config.yaml
n_head: 8
norm_place: "pre"
positions: "rope"
rope_fraction: 1.0
attn_scale: 0.125
decay_fraction: 0.8
doc_mask: true
Each number is 500 + 50 x the weight over its row's rms, rounded and kept within 0 to 999. Layers, rows and columns count from 0. Numbers have three digits each. The size before them is the row's rms in percent of the matrix's.

# up: layer 7 MLP up, 2048x512, rms 0.0767, rows 598-608, columns 256-383
# down: layer 7 MLP down (transposed), 2048x512, rms 0.165, rows 598-607, columns 256-383
up598 103:499475459446468489497462436449452526546512541390519481550462433462571476469523491593497425443534516477419498487459599518546617531512510496458539516565488486473524411499499496434528452444570461583560420583433392462461434463533477529551493518528483493539528527444484470524493499417440482534525482517473425542621439517476560432575535458500378529463467394448467495530536447420493560491504
down598 107:476522487498451464466480444539546516526630454498457503518501568506518458374499513448443475457470458482503408495435488546504506520494512456528542509415413506459443528452470351470504407465560415450543446501494419412550418487497473384439598544505478540493487425491460424441507527497406463481478396429491482490484506597467472492543572481537480509497515485540515506425484476517505532482502
up599 094:513495463496546431555557494505577497500476469501479486446510494516514515534480567525529569464457538504510473473405578479424536459411482541538520431487534385457426370582478546599452517516459332479428514439551543441564535537487440359541527453513485562494380446417496462425491467508446501474597561573560490503579530505513450468516448498532524420477528431574503416500359451464460561502574
down599 122:523521528551470581488502515552487525537529574559434549567528573543561518455552424519481484522597540558529535580547506515565544554611519550499523559578513586594618551504536583472566565523487600539560519569486514558491546577545547536523521547562547543551580524586702543566494558537557508555477498498485517491538516495499539518563532507476524583493561578467480525545600529553546527537532
up600 105:505532493537557435502510431594472528524530444531617483411440490523426476516456569557567452471434459444447458543490442457536386475489481411506446422459474523424483383530588516485524466467434489493447475520493397512552530609575419500479548524496437462449500495489437406499445500487467516374548527494473421533555467457539416469572481575512483468558573493455531568437523455449526410454506
down600 103:361463458458551544398541465415438505501515490544454396534431435450534471509448538538463431512469542505460488510516397484509501513492474470490552555480540547494441414520556435556535593537463497494514473506432392522506506491422496449560484417485555560442488475486494497493464508416486513499535457427540405510458603494546444479493449491507558577470494517549457424584492388577410534484443
up601 090:555530484431422480487540457554485537595473491578525471469545432485469499457515521380458479500597462426488502492538505508467569528523551387522564458456547510489536454522535466531430435596472526571444550490502397536486530596508511612520481534485443490560454518571467484575500543484558630449577447460576452614472505573412525502435469524536593492473498591419526443546524430510614471550644
down601 095:394423482586581508469472479481528435449560531408504536535458491501497440533480559616545527603447569539507498515464486498493415518398474611462462535475504562489517551492567515421536609481502503443469480487548505534435517428522523396554482474566541523445534480541386609434559438471471453491499516559481536473507504480544531510554423523476478416503526409587444496433512471582446576489468
up602 097:470557451449515553508595559529518522611479504496464528505630493476537491526515494448560465555457531539463481523490453520469478617481525451435452506446498603530476544496511544498512483584547487418464584610502517469491464524479532523568485476526445474441518402514525545515470486487539556467579459429495401490519477581468549483574461500480552532552443495510450475526526472555528592467581
down602 101:458587507478486432522497521566396483452540484573578525452536422538505488517521574478478515555464520534501491488524484469475460513509540447450441485458460467559414511519545505432545435539440466485445455470520543509620519519453425546498485476521465503438484455447487488428482452441572498466447506448514580520500426440564477505430488524526497465455382513474460498463479528411422446485523
up603 102:496483502496453425500494462505561348567634539588493430506567461462625487576492504532487532548508557448486462535503577463529550520540484437466502560442571488544495508489533462485612493526484453477488421587478450402499498481561451484482454494469536517534520561485498482505428491438440422467464540568489437589556496513458552456589554477503530565527519607558581560510525464493482529424469
down603 105:487474510439412477518483468536453449506536427432512440442484486472468462500533450498398479496458528502448587480477521545526479468454502533536552508497427478519500534413531560516591553460538480479538519530502520494445457424511548523538439427521480577494570436488501469543512458438466488517517499401476534550500437485448456459563479392519496493504451500486487461486501463534465393521568
up604 099:469437390566523623434521452461496458512479475547496568512453474455488563488439521436590516440420505409476464561465499418504525450417523546433445484471533551483544600502498510628507456468463514523486485431509524598508547564444480517550490479448482486503518449444516467519596442505536488432517473469417453539496490400471471566468422513492429509554541492533491462511424435505440497446532
down604 093:554560590491528434527409556468498483417560448443517498549501564503496452504484454496386478524536489559539575456536547545538534481547489454575481455420447443513428473456536498374543493475452423511535463469540451447505435446504519543505549511502577485450445550466430519435513465528502443532542366474532539550510515574507409498498478486526516434579516478413460591532539519532495515484528
up605 096:521453534485466617457497495458503481422519531591492451536542595449518561643483455485461558588485608500587523514417552426560494495517536484517556425515442532585556519486515470475394460469575503442535397442510450536544508460563523396536526537527547478522418503531483574364582482507596464558590494536470542512527512490556523394524535397474441505541518417545490541448443512531459481514527
down605 093:572471456549503410539488505463499501510561519434550535419519417544475406482495629472477488520502411523507501431600442575435531473500522487441551574480483453522469576436520526572530440617471432586500465555483527495473534526450473559484531470477479460524532439521446411549451542377435400506473467494487539506467525521418498485523518478535530397472533429501480418429539430531446596504489
up606 100:519506401468514490483462437460556524540482572609526598492497479467506462507546418517552483486447607517472526466503478552482546539457387466492510458623459535460553509496609498485447481529511456512522474484549476391470474475551401546479535551435553432522518492459468464531486521547434486608617448464506576543501472522532507485452399498415496466593491455433500398478512462554416548423607
down606 107:448535556478476552461561474469425434534536583551509511508507561462502572483492497486428487502529520533555410468489519468521457531504572416470507479436486532460468552587499521448549369618523534500446567506463455532532509482413491487605471516433625475448473553509421551432581425446483507360417582476529481450537526499471523565566526541493445471469435550548473518472577476503547587497398
up607 100:487490549593557491517411453489399480429465525477527560502526481499484450577552420508479523472444533513484473541523397434531486571469428457465511537541499582588478584464426617479494565568553568530550475594427571533529551448466451452515493466435546521436439497591540509564455503539436513570452465479501414520447498504503467562516429585492498466476544491489491568559431562524567471508555
down607 095:493399391558499521427494435472528436525469406556561520480445474503541486412486498427413518430520454427488505522420496459481462473528513374386527452508564486373462441565532420518578446445446418457528451554462480491402527478497564511475513572435505447617511509461427462427481519584551536510551559505345490396557456492447531473518484460542525473502550550514480504364443472374557425517567
up608 099:446495480510525467481537465469517466476477408442483518517447461428559487504522490507522451546570570523499423546514535509496493479483530526490445575471501624487506498451458455546463487487434513455551501453516496454436500408492458630499510436485418556504567444525491563535399494496418517513561541490582414571456498497525493493545515632554501572460545458596484438551480473414520486512519